{"n_layer": 23, "d_mlp": 640, "activation": "swiglu", "qk_norm": true, "init_std_up": 0.0312, "init_std_down": 0.00459, "beta2": 0.98, "grad_clip": 1.0, "schedule": "cos", "seq_len": 256, "train_tokens": 548300000, "steps": 4184}
Each number is 50 + 15 x the weight over its row's rms, rounded and kept within 0 to 99. Layers, rows and columns count from 0. The size before them is the row's rms in percent of the matrix's.

# layer 6 MLP down, 256x640, rms 0.0689, rows 0-172, columns 80-119
097:60 65 41 62 43 86 60 47 35 36 58 35 38 54 20 55 46 55 29 41 47 57 46 35 42 37 45 75 69 34 45 64 55 32 64 64 74 60 63 27
101:16 42 78 54 47 35 52 58 56 46 70 69 38 16 28 51 32 40 50 57 33 51 12 47 56 33 39 09 32 49 44 45 48 74 62 57 77 18 49 25
097:24 57 54 50 35 45 40 49 40 56 21 52 47 84 74 68 58 48 57 64 49 43 50 63 68 48 33 39 19 59 64 19 46 56 47 50 37 60 49 58
101:27 49 37 51 73 55 50 52 64 52 57 63 59 60 47 32 71 56 60 53 81 57 34 39 23 51 25 27 76 63 58 47 40 48 51 47 30 69 54 72
106:43 32 50 52 78 44 29 31 47 67 60 48 52 61 72 50 43 50 64 73 45 74 30 52 45 37 36 49 55 40 51 10 34 34 76 72 55 75 45 42
099:78 12 37 30 66 71 78 33 79 24 29 35 51 41 58 49 34 44 48 40 71 67 61 49 41 50 70 47 35 36 61 41 46 43 44 31 28 39 50 54
094:26 32 45 54 33 55 57 42 59 42 38 46 49 48 19 43 52 43 39 41 34 45 45 66 33 48 45 61 37 61 52 53 39 70 35 62 31 37 69 51
097:57 41 46 51 49 41 23 52 45 46 43 39 35 58 42 39 41 43 37 77 51 51 43 44 76 30 43 45 39 50 54 61 54 77 64 44 56 50 40 38
119:56 47 43 78 53 55 43 44 62 64 43 39 50 44 69 64 47 41 38 57 81 38 60 28 51 49 42 44 42 39 47 30 58 48 54 62 54 52 72 42
094:50 31 36 50 51 67 53 42 28 57 55 52 44 73 25 45 50 69 48 24 27 36 48 59 56 61 60 45 62 52 52 54 51 42 56 53 75 56 46 51
108:49 43 52 63 63 59 54 48 52 43 69 38 56 55 54 48 46 59 34 69 34 29 61 45 51 46 47 68 36 61 59 51 31 42 36 57 55 63 33 70
096:51 60 42 54 72 71 47 49 47 66 52 52 59 44 17 63 54 59 42 36 47 66 61 64 53 43 49 70 52 63 56 43 47 55 54 50 48 53 25 47
093:50 49 28 54 54 67 36 66 49 55 21 50 52 60 47 42 15 50 41 65 52 31 63 37 45 46 60 35 54 67 31 60 48 39 34 58 61 40 46 58
096:80 28 60 39 75 41 60 37 34 73 44 32 66 26 26 78 72 31 37 45 54 38 45 39 73 56 37 50 48 48 38 50 46 54 52 27 58 32 42 54
099:39 48 72 71 73 61 27 58 58 49 73 50 56 63 48 60 52 47 54 50 24 31 62 57 55 66 31 55 33 28 52 66 59 08 35 64 36 69 37 43
093:60 20 52 69 42 27 66 63 69 45 60 43 31 67 79 54 24 53 53 32 59 39 37 48 93 60 29 47 53 70 43 58 33 51 47 34 74 29 64 65
110:30 64 69 55 48 55 71 57 55 56 40 26 22 78 48 68 47 63 49 48 48 53 50 53 52 76 36 44 49 50 58 32 43 29 29 29 69 51 44 28
107:82 51 78 58 30 31 65 44 28 53 91 26 27 43 58 56 87 32 52 51 27 59 49 55 64 43 53 51 21 66 49 20 23 35 58 69 72 46 43 25
099:57 71 58 54 44 41 56 45 36 61 52 45 46 63 57 59 60 40 40 62 36 67 25 31 50 80 56 59 31 49 47 42 45 24 45 34 54 64 34 47
108:49 75 46 37 54 68 51 45 57 50 41 65 60 39 41 56 33 35 56 35 53 35 52 45 53 36 39 23 17 55 46 77 34 49 47 34 37 22 39 32
098:63 52 68 35 22 52 46 47 58 31 42 50 61 62 47 51 45 55 32 46 64 59 76 28 56 23 51 56 77 53 24 84 52 20 42 21 39 29 62 43
093:45 35 42 57 41 57 56 56 46 47 39 46 42 50 59 56 58 24 31 39 61 54 46 53 39 57 62 76 52 55 42 57 71 49 45 56 42 59 70 46
103:52 34 25 69 31 63 35 54 45 44 42 62 48 38 36 50 31 29 29 46 44 47 42 70 34 58 61 29 22 62 36 55 54 57 24 50 69 29 58 47
096:53 42 39 79 50 61 37 48 65 52 54 65 40 48 35 39 44 48 65 39 36 85 66 68 46 31 12 57 72 44 36 42 71 50 53 65 25 60 43 49
095:40 47 62 27 62 36 66 54 54 50 66 39 75 42 65 50 70 47 56 57 71 39 54 80 73 68 42 44 44 67 45 51 43 17 44 59 33 55 45 69
093:59 39 67 40 40 73 28 59 53 50 75 39 64 27 36 44 34 42 53 43 39 38 44 52 49 48 40 63 67 48 44 49 46 49 52 61 90 46 53 47
090:45 33 60 57 60 62 28 52 60 32 70 43 46 52 31 57 30 43 48 61 41 54 41 31 40 00 48 51 51 54 59 82 48 60 32 41 36 55 44 79
097:72 47 27 53 66 44 30 47 65 43 87 43 60 49 41 17 61 18 39 56 51 19 26 60 42 38 70 38 39 37 55 44 42 49 61 39 70 84 57 59
094:16 40 78 39 48 44 71 46 47 56 74 38 34 69 72 43 41 44 70 71 41 27 64 37 79 32 48 51 72 21 40 59 63 72 57 57 50 65 77 57
100:51 56 32 27 52 47 56 37 44 43 43 57 53 34 56 37 43 41 57 36 40 50 53 59 53 50 57 42 66 51 48 41 47 62 55 68 51 23 48 56
096:41 78 53 44 55 45 64 50 48 31 76 60 32 35 26 28 57 57 55 69 59 66 44 48 63 71 68 41 39 65 43 32 47 18 70 29 55 57 49 42
118:65 50 22 99 71 52 61 43 49 40 73 62 62 40 45 34 45 39 69 41 66 50 57 48 53 20 29 41 51 45 70 46 34 28 38 57 52 69 26 55
087:47 59 53 55 50 31 50 65 18 36 53 57 44 35 67 51 67 60 41 53 50 69 50 60 35 49 47 58 42 66 44 49 54 61 51 31 69 70 20 41
097:74 51 53 66 52 54 82 35 34 67 63 44 56 87 43 56 52 69 54 42 53 48 67 52 81 49 70 45 43 47 43 57 71 41 61 57 10 76 47 25
101:40 47 58 45 58 57 94 40 52 56 88 47 46 51 12 47 48 63 19 44 41 29 70 51 68 61 56 66 35 56 44 19 49 37 45 51 29 85 38 35
096:35 38 48 47 17 25 25 52 36 56 66 58 47 43 58 29 52 49 47 52 80 20 41 47 57 34 54 48 41 51 63 48 45 64 59 36 69 50 42 73
100:73 65 42 57 44 77 49 39 55 53 52 53 41 40 36 68 14 52 65 43 62 27 66 52 50 66 56 55 54 36 52 63 42 67 27 63 45 39 38 41
100:47 51 53 44 77 50 34 53 59 66 56 38 39 58 50 63 65 22 59 30 65 35 34 59 40 33 38 35 59 36 54 48 43 52 35 52 59 47 52 34
088:49 76 52 44 39 47 68 51 54 71 40 49 61 52 50 38 74 28 54 60 65 62 68 58 34 38 55 49 55 63 66 23 38 42 41 53 45 62 61 33
101:50 41 58 53 56 50 63 39 99 43 40 56 33 49 39 62 27 62 49 51 57 30 55 67 27 55 09 32 64 38 40 59 70 60 45 55 50 43 54 35
093:43 51 47 66 65 69 59 53 54 53 46 63 80 69 46 52 48 53 83 73 59 55 43 65 35 53 38 58 73 53 56 70 50 72 52 47 57 72 48 73
089:50 44 47 43 53 80 28 67 33 42 47 52 62 25 31 53 68 53 64 28 51 58 27 44 48 56 26 57 66 40 34 59 53 54 53 82 16 67 24 57
092:60 60 65 50 44 69 69 54 60 59 21 61 57 47 35 30 48 47 34 48 48 54 48 81 48 65 56 51 55 43 35 67 64 52 38 72 46 54 69 36
101:46 40 71 18 58 66 62 62 35 58 43 26 51 68 39 64 49 56 67 63 57 53 51 40 43 41 70 43 62 50 49 28 60 50 43 52 49 79 72 34
101:57 46 51 27 49 56 54 70 80 57 54 74 52 68 48 51 20 63 37 47 31 50 55 54 59 33 43 48 37 48 53 37 54 54 49 50 80 38 56 59
092:47 32 53 57 33 69 49 44 11 38 21 34 66 44 59 69 38 62 56 55 51 66 52 19 67 33 54 75 56 79 58 62 70 60 64 26 50 52 70 51
095:32 34 58 53 55 31 65 51 56 47 56 54 63 19 42 29 63 27 65 34 47 56 20 78 32 34 45 58 72 55 69 25 34 41 49 32 70 70 38 52
097:61 57 38 43 37 44 55 58 56 64 65 33 27 70 57 62 47 45 61 58 58 65 56 39 23 56 41 53 80 52 44 38 34 47 48 59 58 54 45 44
094:40 46 45 59 36 17 47 41 30 27 46 49 29 29 78 88 44 81 37 63 44 68 60 39 59 55 27 39 59 49 36 62 20 60 45 59 70 23 32 65
093:72 48 47 29 37 43 62 46 32 63 53 41 37 52 65 54 34 52 56 58 33 37 25 31 42 39 71 75 44 66 54 53 76 46 49 53 42 59 54 56
100:25 61 56 37 48 40 62 50 37 49 81 38 50 81 51 46 36 30 58 39 54 33 50 52 38 57 45 51 50 51 49 55 54 44 54 23 48 41 47 34
108:83 69 51 35 44 89 50 44 50 46 45 67 68 20 71 35 56 42 75 35 39 36 52 83 51 28 79 42 40 69 48 50 78 18 40 52 45 63 49 49
094:38 45 35 57 50 45 41 48 44 57 32 46 50 17 40 37 29 23 60 43 54 53 57 46 64 51 22 60 54 53 41 39 68 40 52 75 53 70 54 55
093:35 41 50 39 38 49 49 47 56 32 56 45 41 88 46 71 30 58 60 60 65 47 72 45 31 47 49 69 61 62 61 70 56 51 62 56 32 25 54 37
104:55 41 51 63 59 34 49 33 43 51 47 45 56 33 71 66 76 42 44 48 51 31 39 48 53 55 50 74 66 73 66 49 60 39 67 54 56 38 69 48
089:52 48 52 33 55 52 45 45 59 51 30 56 56 34 19 47 78 62 48 48 68 41 48 74 35 45 50 54 24 55 44 42 67 53 68 45 68 73 26 54
089:52 44 50 62 49 64 61 52 47 61 65 43 47 60 34 63 57 40 35 42 42 46 57 46 49 25 70 66 55 43 54 58 51 41 35 47 61 54 37 45
096:27 72 47 51 60 70 58 60 58 49 23 32 42 83 31 38 66 65 57 39 40 33 37 31 46 61 73 41 39 26 43 54 39 46 49 66 48 50 52 73
107:23 68 50 38 57 45 45 39 58 55 39 57 50 59 62 15 55 65 57 63 52 51 29 53 55 57 42 32 24 41 61 67 48 34 57 56 25 40 44 51
107:46 73 41 82 80 47 05 45 62 44 35 59 71 72 63 31 33 46 72 62 71 58 46 46 37 39 39 50 63 29 46 66 58 70 65 55 73 27 52 42
094:41 50 51 42 76 49 50 43 35 46 38 44 48 17 68 42 83 47 29 89 41 76 52 44 25 30 61 50 56 58 43 43 44 41 45 45 83 49 56 46
090:72 70 60 55 75 66 20 53 57 44 66 47 58 16 78 58 46 60 39 45 32 40 57 26 57 72 35 47 49 36 54 70 70 34 64 33 71 49 45 51
110:62 43 52 40 49 63 55 49 36 50 57 74 37 72 53 70 54 53 83 77 46 40 20 20 57 69 77 58 88 52 59 66 55 58 35 31 61 61 54 57
097:53 71 68 38 48 48 78 64 52 58 70 66 45 55 49 48 60 75 46 47 55 48 54 69 36 50 48 56 47 35 36 34 52 42 32 59 73 58 63 22
096:70 65 78 55 75 65 47 41 52 53 44 50 41 40 50 27 52 67 69 62 55 39 39 34 68 74 84 55 57 41 57 28 80 55 47 43 53 32 68 21
093:67 44 33 34 27 39 43 56 53 42 47 56 56 45 63 38 50 42 16 79 16 57 46 59 67 47 54 57 22 37 43 45 58 52 44 68 39 32 66 64
089:49 30 56 45 71 44 36 29 66 51 55 33 59 32 99 36 68 61 76 50 25 85 57 55 32 62 37 74 39 39 67 64 64 79 38 55 41 42 38 39
092:39 43 58 49 28 52 40 47 41 57 45 68 49 44 53 46 33 51 37 59 81 64 75 58 48 57 59 48 41 55 45 45 50 49 60 27 62 22 54 87
097:59 50 32 54 96 48 55 63 47 38 42 52 44 45 48 57 45 43 64 74 49 57 41 49 48 65 40 55 83 55 79 71 45 40 62 43 62 53 18 61
093:53 68 51 49 42 53 44 48 15 33 59 75 40 27 15 68 57 51 65 43 37 27 59 43 34 41 35 49 82 47 63 55 43 64 55 72 51 57 39 61
101:77 40 69 43 79 45 99 45 51 48 48 36 47 42 76 52 47 47 72 29 47 41 34 21 43 70 51 43 52 57 74 26 46 31 30 65 37 53 45 46
104:45 65 46 45 53 54 52 56 47 70 34 49 63 93 43 50 40 61 45 67 66 41 81 37 35 34 66 59 33 51 48 46 58 52 34 33 56 53 40 61
110:47 69 62 44 69 55 42 41 55 49 60 39 49 65 38 61 58 63 48 43 46 58 39 34 39 54 32 46 70 45 35 37 65 47 39 62 42 53 28 72
097:41 36 78 66 74 17 49 41 59 55 38 43 55 34 61 70 34 36 47 78 41 66 68 37 47 37 69 42 34 25 78 50 53 77 64 43 54 39 51 50
113:46 57 55 51 56 28 30 50 49 41 50 32 50 37 71 48 52 58 66 58 54 61 39 49 39 32 49 49 58 63 42 48 62 55 45 19 23 41 53 62
091:51 51 74 39 44 39 25 50 34 60 38 51 50 32 18 77 66 49 67 46 51 52 46 43 56 51 39 64 20 61 41 54 35 55 42 38 52 43 71 47
096:41 52 46 45 52 82 26 47 50 35 47 45 43 28 44 58 60 31 20 45 40 26 38 15 47 50 46 30 88 57 63 51 54 55 60 44 57 36 75 47
105:58 45 51 32 47 54 87 66 33 29 25 38 56 52 48 43 45 37 24 48 51 68 23 56 26 47 68 32 39 53 51 30 45 54 62 56 31 39 83 58
098:57 53 51 44 46 66 69 68 55 32 42 50 50 62 36 63 67 51 47 31 31 37 52 81 46 43 70 73 36 51 25 33 25 44 60 64 50 56 44 71
101:64 39 71 63 53 58 47 58 27 44 66 47 27 37 41 74 37 53 50 42 42 79 40 50 41 79 35 53 36 51 53 68 45 45 24 39 15 51 44 70
094:74 52 20 50 41 48 46 57 45 53 28 69 52 16 63 32 39 54 33 63 24 40 35 49 66 29 69 55 43 47 49 58 41 52 80 57 57 55 38 39
109:04 54 42 63 48 15 97 57 43 48 35 52 36 71 31 50 68 68 60 25 54 45 56 59 51 56 36 53 60 44 53 76 43 40 30 35 40 32 58 28
094:77 45 55 55 40 62 58 47 62 48 67 45 57 48 58 48 62 72 61 34 59 54 53 54 43 37 54 36 44 32 41 84 66 39 48 56 29 48 56 41
099:45 60 36 59 49 09 48 41 66 50 56 45 45 18 50 50 62 47 55 72 69 78 44 46 72 31 52 37 73 43 59 61 40 51 44 35 51 37 52 58
096:52 59 50 44 47 51 51 52 33 36 41 41 40 17 35 70 48 54 24 47 28 42 34 49 28 75 24 34 57 68 56 35 43 44 65 78 66 48 55 33
089:44 38 35 52 29 47 51 49 41 80 47 78 63 61 74 29 56 38 42 34 25 66 56 55 38 11 58 48 66 54 63 58 52 31 45 64 53 49 49 58
111:46 48 51 43 62 61 49 55 50 61 77 65 64 35 14 48 77 39 60 23 28 40 52 36 57 40 63 58 36 47 40 53 35 28 51 49 64 44 22 36
090:44 62 61 52 19 53 49 45 41 71 44 47 68 19 74 24 31 42 52 81 67 53 64 58 54 59 44 51 37 49 32 33 58 64 52 54 62 50 52 51
101:35 46 65 74 45 68 55 55 30 65 53 46 47 49 56 66 64 44 58 55 50 56 71 56 43 49 37 54 43 49 44 35 45 54 63 48 69 42 57 49
108:54 23 61 48 46 38 78 42 17 41 48 48 56 17 50 71 30 33 53 48 31 65 53 45 65 29 56 53 65 33 38 55 31 38 42 48 55 39 55 60
094:41 49 62 44 29 44 20 40 50 56 40 52 55 56 69 28 45 45 30 55 67 65 36 42 94 55 47 51 54 48 50 58 46 43 53 64 44 53 58 37
098:52 78 25 58 66 36 66 55 32 50 62 27 57 34 46 71 52 66 55 66 39 63 44 32 73 60 55 88 66 55 61 56 52 68 41 35 78 56 70 76
111:59 40 63 44 40 05 43 41 73 33 40 31 54 60 49 57 64 75 73 81 52 56 51 54 52 59 52 48 31 48 40 36 41 29 28 58 70 56 66 61
104:51 60 44 55 46 67 73 44 60 70 53 44 41 55 33 57 39 48 34 42 36 60 47 68 48 43 44 69 47 44 30 40 57 61 58 67 44 26 50 43
098:44 51 40 41 49 67 49 55 47 66 43 72 47 53 12 60 50 26 73 65 44 52 51 55 52 37 54 48 69 51 53 47 38 49 41 60 42 66 39 57
102:62 58 51 70 36 84 53 68 89 60 43 39 45 85 41 61 60 59 59 38 56 31 37 44 56 44 65 49 34 38 70 63 65 47 44 41 79 71 18 43
102:28 77 69 26 64 44 60 47 27 52 55 37 53 50 58 59 47 49 57 62 53 49 60 38 38 53 54 42 70 61 45 47 65 17 60 34 42 48 64 53
102:49 53 62 43 60 56 22 40 90 36 55 42 77 54 34 49 55 47 42 39 46 52 75 64 62 26 44 44 34 64 56 50 58 46 61 63 21 72 68 51
087:57 62 54 53 42 61 62 62 37 68 66 72 42 41 41 31 46 66 32 25 22 44 83 44 34 49 48 52 57 54 61 57 71 62 33 57 49 45 46 52
089:73 58 55 38 44 35 55 51 21 51 38 55 79 54 72 39 59 35 74 72 54 63 38 57 64 60 69 36 70 33 61 52 63 53 38 26 51 25 77 36
100:65 32 38 76 30 42 50 42 72 37 51 40 63 61 58 69 69 46 66 51 59 35 44 55 53 44 67 54 44 37 40 33 59 35 45 63 59 72 37 65
095:39 32 39 39 43 76 76 48 47 45 35 63 22 54 62 67 39 73 28 32 44 64 59 87 65 59 43 66 60 40 52 56 57 50 57 56 57 31 48 74
101:79 51 66 65 42 54 59 39 51 56 64 44 40 60 41 76 46 50 67 58 78 80 51 57 69 36 45 45 54 60 64 54 67 59 50 25 24 53 48 58
101:47 50 37 52 29 55 55 53 68 52 54 36 72 44 52 37 68 50 56 53 27 34 45 40 51 35 64 37 33 45 58 60 48 39 51 50 59 48 40 60
095:75 49 39 45 65 41 35 65 53 48 43 54 57 42 50 62 47 29 25 59 61 51 64 49 69 32 44 60 61 47 51 35 55 46 50 56 54 72 43 58
103:65 46 53 43 63 30 58 63 29 45 61 53 42 27 13 62 67 33 30 28 59 49 58 44 76 51 63 59 51 54 44 68 46 37 37 40 53 63 54 53
105:60 48 53 68 49 84 52 53 46 53 57 56 40 42 58 72 46 28 64 37 47 62 53 53 70 62 62 48 68 54 45 72 45 51 27 28 28 59 53 42
095:39 44 55 38 50 41 42 56 60 47 30 35 12 73 60 55 24 76 36 81 33 45 45 29 75 50 45 58 45 51 45 61 48 56 44 61 46 43 60 33
093:54 40 51 60 57 35 42 59 47 45 15 19 62 60 30 62 36 69 65 49 61 69 47 51 48 67 35 37 81 60 50 33 66 27 48 48 44 31 70 70
093:48 56 63 51 44 38 45 56 64 59 47 53 60 32 61 55 58 57 55 57 31 56 48 55 40 48 63 56 38 73 40 50 48 65 68 36 60 18 68 27
094:53 23 42 63 58 67 77 61 23 52 58 41 36 67 42 46 50 51 60 33 51 70 46 47 41 11 51 35 58 68 52 54 73 31 41 48 63 46 54 55
096:68 46 53 40 62 37 62 48 42 47 36 55 60 37 46 54 79 63 52 42 33 58 29 64 57 29 48 50 23 61 62 68 38 25 48 69 41 46 49 60
098:45 26 69 30 67 67 37 56 44 43 57 34 35 45 60 55 69 35 79 33 64 43 43 61 53 60 49 43 68 68 33 41 37 37 46 44 66 72 38 60
093:40 52 45 52 37 50 38 43 59 49 54 54 55 58 39 38 21 66 55 45 52 67 62 70 48 69 40 30 71 62 47 32 49 38 32 62 53 61 32 53
095:67 78 67 28 65 39 67 39 59 65 52 78 48 22 37 16 33 33 34 73 51 51 52 70 63 33 57 38 48 32 59 38 50 72 60 73 36 52 60 50
107:38 45 60 54 51 35 60 45 70 37 67 32 49 42 56 76 52 28 60 48 46 53 38 49 58 62 07 48 32 55 61 48 45 19 48 40 60 25 42 61
102:91 61 32 57 58 48 31 54 61 46 33 46 56 14 45 69 47 45 46 56 50 54 45 44 33 73 20 40 75 28 57 23 64 66 51 41 61 62 40 45
097:54 41 49 48 58 70 54 46 71 61 52 57 27 56 62 19 54 33 52 38 51 37 31 52 41 66 42 44 29 33 37 80 55 35 60 46 47 20 28 51
098:42 41 47 61 47 60 54 43 37 53 64 60 56 34 28 45 46 49 56 60 49 54 51 40 56 52 23 48 59 18 69 61 58 38 24 68 37 61 52 41
097:43 53 08 68 75 51 50 50 38 36 48 54 47 69 64 40 36 59 69 57 57 32 51 70 26 52 55 73 56 46 63 30 60 62 42 60 41 51 54 47
094:43 37 36 43 29 50 47 58 35 65 60 46 58 39 52 64 58 55 61 35 28 41 49 51 45 40 63 31 18 44 50 80 51 54 60 60 76 91 58 48
102:41 45 50 43 58 47 60 59 49 38 62 52 32 38 50 32 48 41 53 44 51 39 64 56 70 59 51 50 31 46 55 42 63 51 36 52 46 33 44 53
094:52 38 57 47 60 55 48 57 34 58 42 51 67 50 01 56 68 64 56 55 29 18 71 31 54 63 46 56 24 44 35 12 50 57 56 40 57 44 42 47
098:63 66 57 54 47 63 65 45 58 45 61 51 34 27 44 47 46 66 40 40 44 44 75 34 25 60 55 55 66 44 51 63 53 37 56 50 18 66 71 52
094:77 40 36 35 33 45 57 46 40 49 58 39 64 91 17 35 63 69 43 60 77 25 31 55 35 55 30 39 41 69 59 44 26 64 40 51 36 60 58 53
103:45 62 58 55 54 52 38 55 44 55 82 75 36 39 44 42 66 52 53 57 61 65 42 80 28 40 31 75 40 50 52 17 49 41 34 65 35 49 33 47
091:37 59 35 54 57 22 46 44 44 56 46 75 56 43 68 29 79 54 32 59 40 54 40 86 37 47 35 45 34 52 48 53 46 41 41 52 41 62 38 53
106:50 66 51 60 54 62 53 52 22 36 71 42 54 19 35 83 49 34 29 34 40 53 39 70 72 48 62 46 20 51 41 69 46 60 31 50 58 50 36 58
099:51 60 67 53 27 39 40 47 70 48 34 39 82 13 39 39 64 53 39 53 55 75 52 45 66 54 42 71 41 21 41 44 46 39 38 62 58 79 43 59
091:60 73 45 48 39 37 47 54 52 55 41 50 69 35 52 74 54 47 71 64 47 83 50 51 43 59 36 56 71 47 49 43 48 51 49 57 73 54 58 45
097:41 60 47 36 35 52 44 46 72 53 36 63 36 81 39 54 32 58 66 71 60 55 39 34 25 47 42 69 44 79 35 61 52 05 69 43 32 23 48 51
107:43 61 28 40 21 19 42 47 66 57 54 60 75 46 52 48 43 33 47 74 57 60 36 87 62 21 50 53 69 49 46 25 38 25 57 63 41 61 79 39
092:26 30 51 50 63 38 67 53 42 49 63 55 44 52 44 35 52 36 27 58 65 83 35 45 52 46 60 59 66 42 54 38 56 52 50 36 59 60 19 58
100:25 52 65 42 42 38 56 55 65 39 50 28 81 16 33 48 45 47 43 31 47 52 56 46 48 65 47 27 78 45 64 58 83 42 49 42 66 62 47 51
106:43 13 32 40 35 43 63 51 65 56 61 36 44 89 42 46 48 68 46 43 81 53 44 62 40 57 72 52 42 55 62 37 47 34 72 67 50 62 78 55
118:48 63 21 59 60 59 38 43 46 69 31 57 32 32 42 23 66 35 39 51 46 33 35 43 39 51 59 79 49 55 49 60 69 43 52 39 48 47 28 55
106:55 19 56 22 30 39 50 53 63 56 48 28 43 45 62 64 57 87 24 44 10 35 46 27 50 62 79 51 47 38 48 46 54 24 53 67 63 88 40 69
103:64 27 39 62 46 48 66 54 43 54 77 74 32 92 88 53 64 58 66 49 34 36 47 53 36 37 62 62 44 60 57 44 46 38 64 34 85 65 46 38
094:64 47 63 35 85 61 51 58 48 31 49 48 19 27 69 54 49 33 75 54 69 75 51 49 31 45 53 37 51 36 66 36 56 22 25 58 01 37 38 50
101:56 44 62 44 71 34 25 56 43 31 53 57 30 51 45 45 49 74 51 52 49 51 46 43 43 75 45 46 53 33 62 67 60 58 67 35 52 43 47 48
096:52 26 46 50 33 25 83 59 34 53 49 40 43 38 69 37 58 46 40 93 60 49 41 14 47 56 63 66 20 57 62 49 48 45 43 47 40 26 44 62
100:29 28 68 59 39 54 44 51 32 41 31 42 61 50 29 50 43 41 58 28 45 48 39 50 50 64 52 51 30 52 45 56 49 79 42 42 46 56 34 44
107:34 49 48 56 59 24 82 57 45 52 82 52 32 69 41 59 67 37 44 15 44 51 56 60 55 54 43 40 44 37 56 22 35 40 34 23 40 35 39 32
100:31 74 56 53 48 61 58 38 40 47 46 64 39 51 32 23 40 77 41 45 58 52 50 74 39 56 29 44 48 58 61 54 40 57 43 57 28 44 59 30
096:70 53 38 61 60 05 29 62 47 31 41 72 29 42 71 62 61 62 67 60 25 52 42 67 69 66 31 61 41 53 64 54 43 30 60 68 66 68 38 34
096:42 46 68 47 76 33 60 53 49 47 61 62 31 67 51 71 59 59 65 48 45 60 53 55 60 77 42 44 25 49 38 29 26 42 55 79 68 63 00 64
095:25 38 31 50 26 56 74 41 52 56 54 47 55 70 66 34 55 70 60 27 59 34 69 67 52 36 38 55 74 52 45 15 36 57 44 57 33 52 44 65
092:52 55 27 43 51 56 53 54 27 51 33 36 51 51 50 38 60 68 58 82 62 22 47 44 70 25 23 48 94 40 24 70 52 70 48 73 44 27 54 61
096:85 41 57 44 69 59 56 51 67 67 62 48 36 56 49 67 24 25 61 38 42 37 66 38 62 24 41 45 60 48 49 51 37 35 51 64 40 46 57 61
103:23 56 37 55 55 57 06 61 54 68 48 60 63 45 80 19 32 39 42 48 61 71 29 70 60 55 35 45 69 51 42 78 59 66 46 58 47 43 42 58
102:56 45 57 45 45 34 48 50 48 71 34 67 60 65 81 37 65 42 54 59 40 60 32 59 46 37 63 53 28 46 42 74 45 39 36 18 39 03 66 52
103:64 49 23 60 32 49 35 51 78 53 79 64 53 40 55 44 34 36 32 67 67 69 48 52 63 58 43 52 54 61 35 41 37 43 42 45 54 42 53 33
095:33 37 52 39 55 70 75 67 28 34 48 59 50 43 70 57 39 65 81 57 56 70 82 68 47 37 66 49 42 75 40 25 56 71 47 69 57 43 55 58
089:29 19 56 53 41 48 64 52 50 29 27 24 73 68 20 34 70 51 39 58 73 32 42 50 65 62 59 69 68 60 47 53 58 47 32 48 65 44 64 67
098:51 46 44 55 51 45 49 53 57 40 49 42 27 46 39 75 56 21 75 52 33 45 52 40 61 65 51 22 40 33 50 50 55 63 61 41 66 66 54 68
100:54 59 55 45 52 83 45 41 77 51 54 56 49 62 41 46 69 36 68 26 49 65 42 58 56 42 49 46 48 36 52 29 79 28 59 54 59 32 59 42
094:36 66 39 43 37 77 72 57 27 65 63 64 72 55 32 55 45 46 56 52 66 53 59 74 34 53 28 36 49 33 61 83 45 66 58 49 49 61 65 17
100:38 24 58 41 70 31 63 51 69 61 11 27 71 71 54 42 67 63 66 55 45 69 53 45 39 22 51 57 57 41 52 24 39 37 58 44 56 45 48 59
098:51 26 47 51 53 62 52 58 42 34 62 50 41 78 06 44 46 58 76 36 55 46 34 52 40 52 38 36 83 39 54 26 65 38 49 67 51 65 54 50
091:52 58 50 27 45 20 53 70 44 47 43 69 39 45 46 61 54 31 57 63 25 46 77 44 35 68 82 38 48 52 50 29 54 65 48 49 11 64 79 60
095:62 52 52 41 54 47 64 44 62 52 34 22 47 40 82 60 58 60 45 58 36 41 54 63 59 66 55 57 39 36 40 43 47 43 56 53 25 74 67 39
101:44 44 36 54 39 48 27 47 84 54 56 39 54 35 74 52 53 42 79 34 54 79 62 37 28 53 52 49 73 65 53 56 56 49 42 64 59 30 34 48
243:55 51 60 02 45 68 51 49 50 46 58 25 59 47 34 58 44 58 56 46 34 46 61 24 71 38 53 32 71 39 42 68 71 71 49 68 53 61 99 53
104:32 57 57 52 61 58 44 46 55 57 41 62 47 26 47 38 64 65 45 56 31 52 53 36 48 71 68 68 27 53 67 52 59 57 62 45 47 15 41 48
102:71 36 54 50 63 50 35 54 38 55 65 27 53 51 74 66 31 73 68 62 39 72 56 42 70 52 51 29 71 44 54 62 58 62 38 54 68 54 31 51
097:32 66 31 52 60 61 57 41 62 48 74 32 62 41 73 48 20 60 30 35 17 59 45 55 48 60 36 43 34 23 68 38 27 50 45 51 32 64 50 38
106:41 70 62 40 62 25 03 61 28 62 19 47 57 81 26 33 43 20 70 58 43 54 45 66 49 64 40 37 47 38 59 48 39 40 50 50 57 41 48 44
097:68 69 53 60 79 58 66 52 37 41 32 54 60 69 65 42 67 63 47 66 34 48 31 55 30 32 68 25 29 67 54 53 17 56 47 54 38 58 43 56
095:61 63 41 55 64 53 52 41 49 42 28 48 38 30 14 56 36 42 31 24 48 60 32 45 69 51 14 48 66 54 38 45 77 48 29 59 48 55 32 58
104:57 47 57 28 58 51 71 32 45 57 61 24 53 65 52 33 58 34 21 38 53 70 59 51 52 07 76 83 47 56 58 31 53 56 35 63 70 56 76 45
097:40 46 57 44 35 57 36 42 51 46 33 66 60 48 24 45 41 45 23 59 62 48 57 22 19 58 43 73 63 55 63 54 77 62 44 49 50 34 53 50
101:37 65 49 60 47 71 29 67 37 36 50 60 42 45 68 60 58 62 43 50 56 44 91 41 41 29 60 28 43 42 59 55 42 59 45 41 46 57 52 38
094:37 56 72 51 61 23 46 51 55 53 44 54 58 75 80 35 77 39 51 67 50 44 43 64 53 40 40 63 85 57 33 56 48 55 62 56 36 26 67 42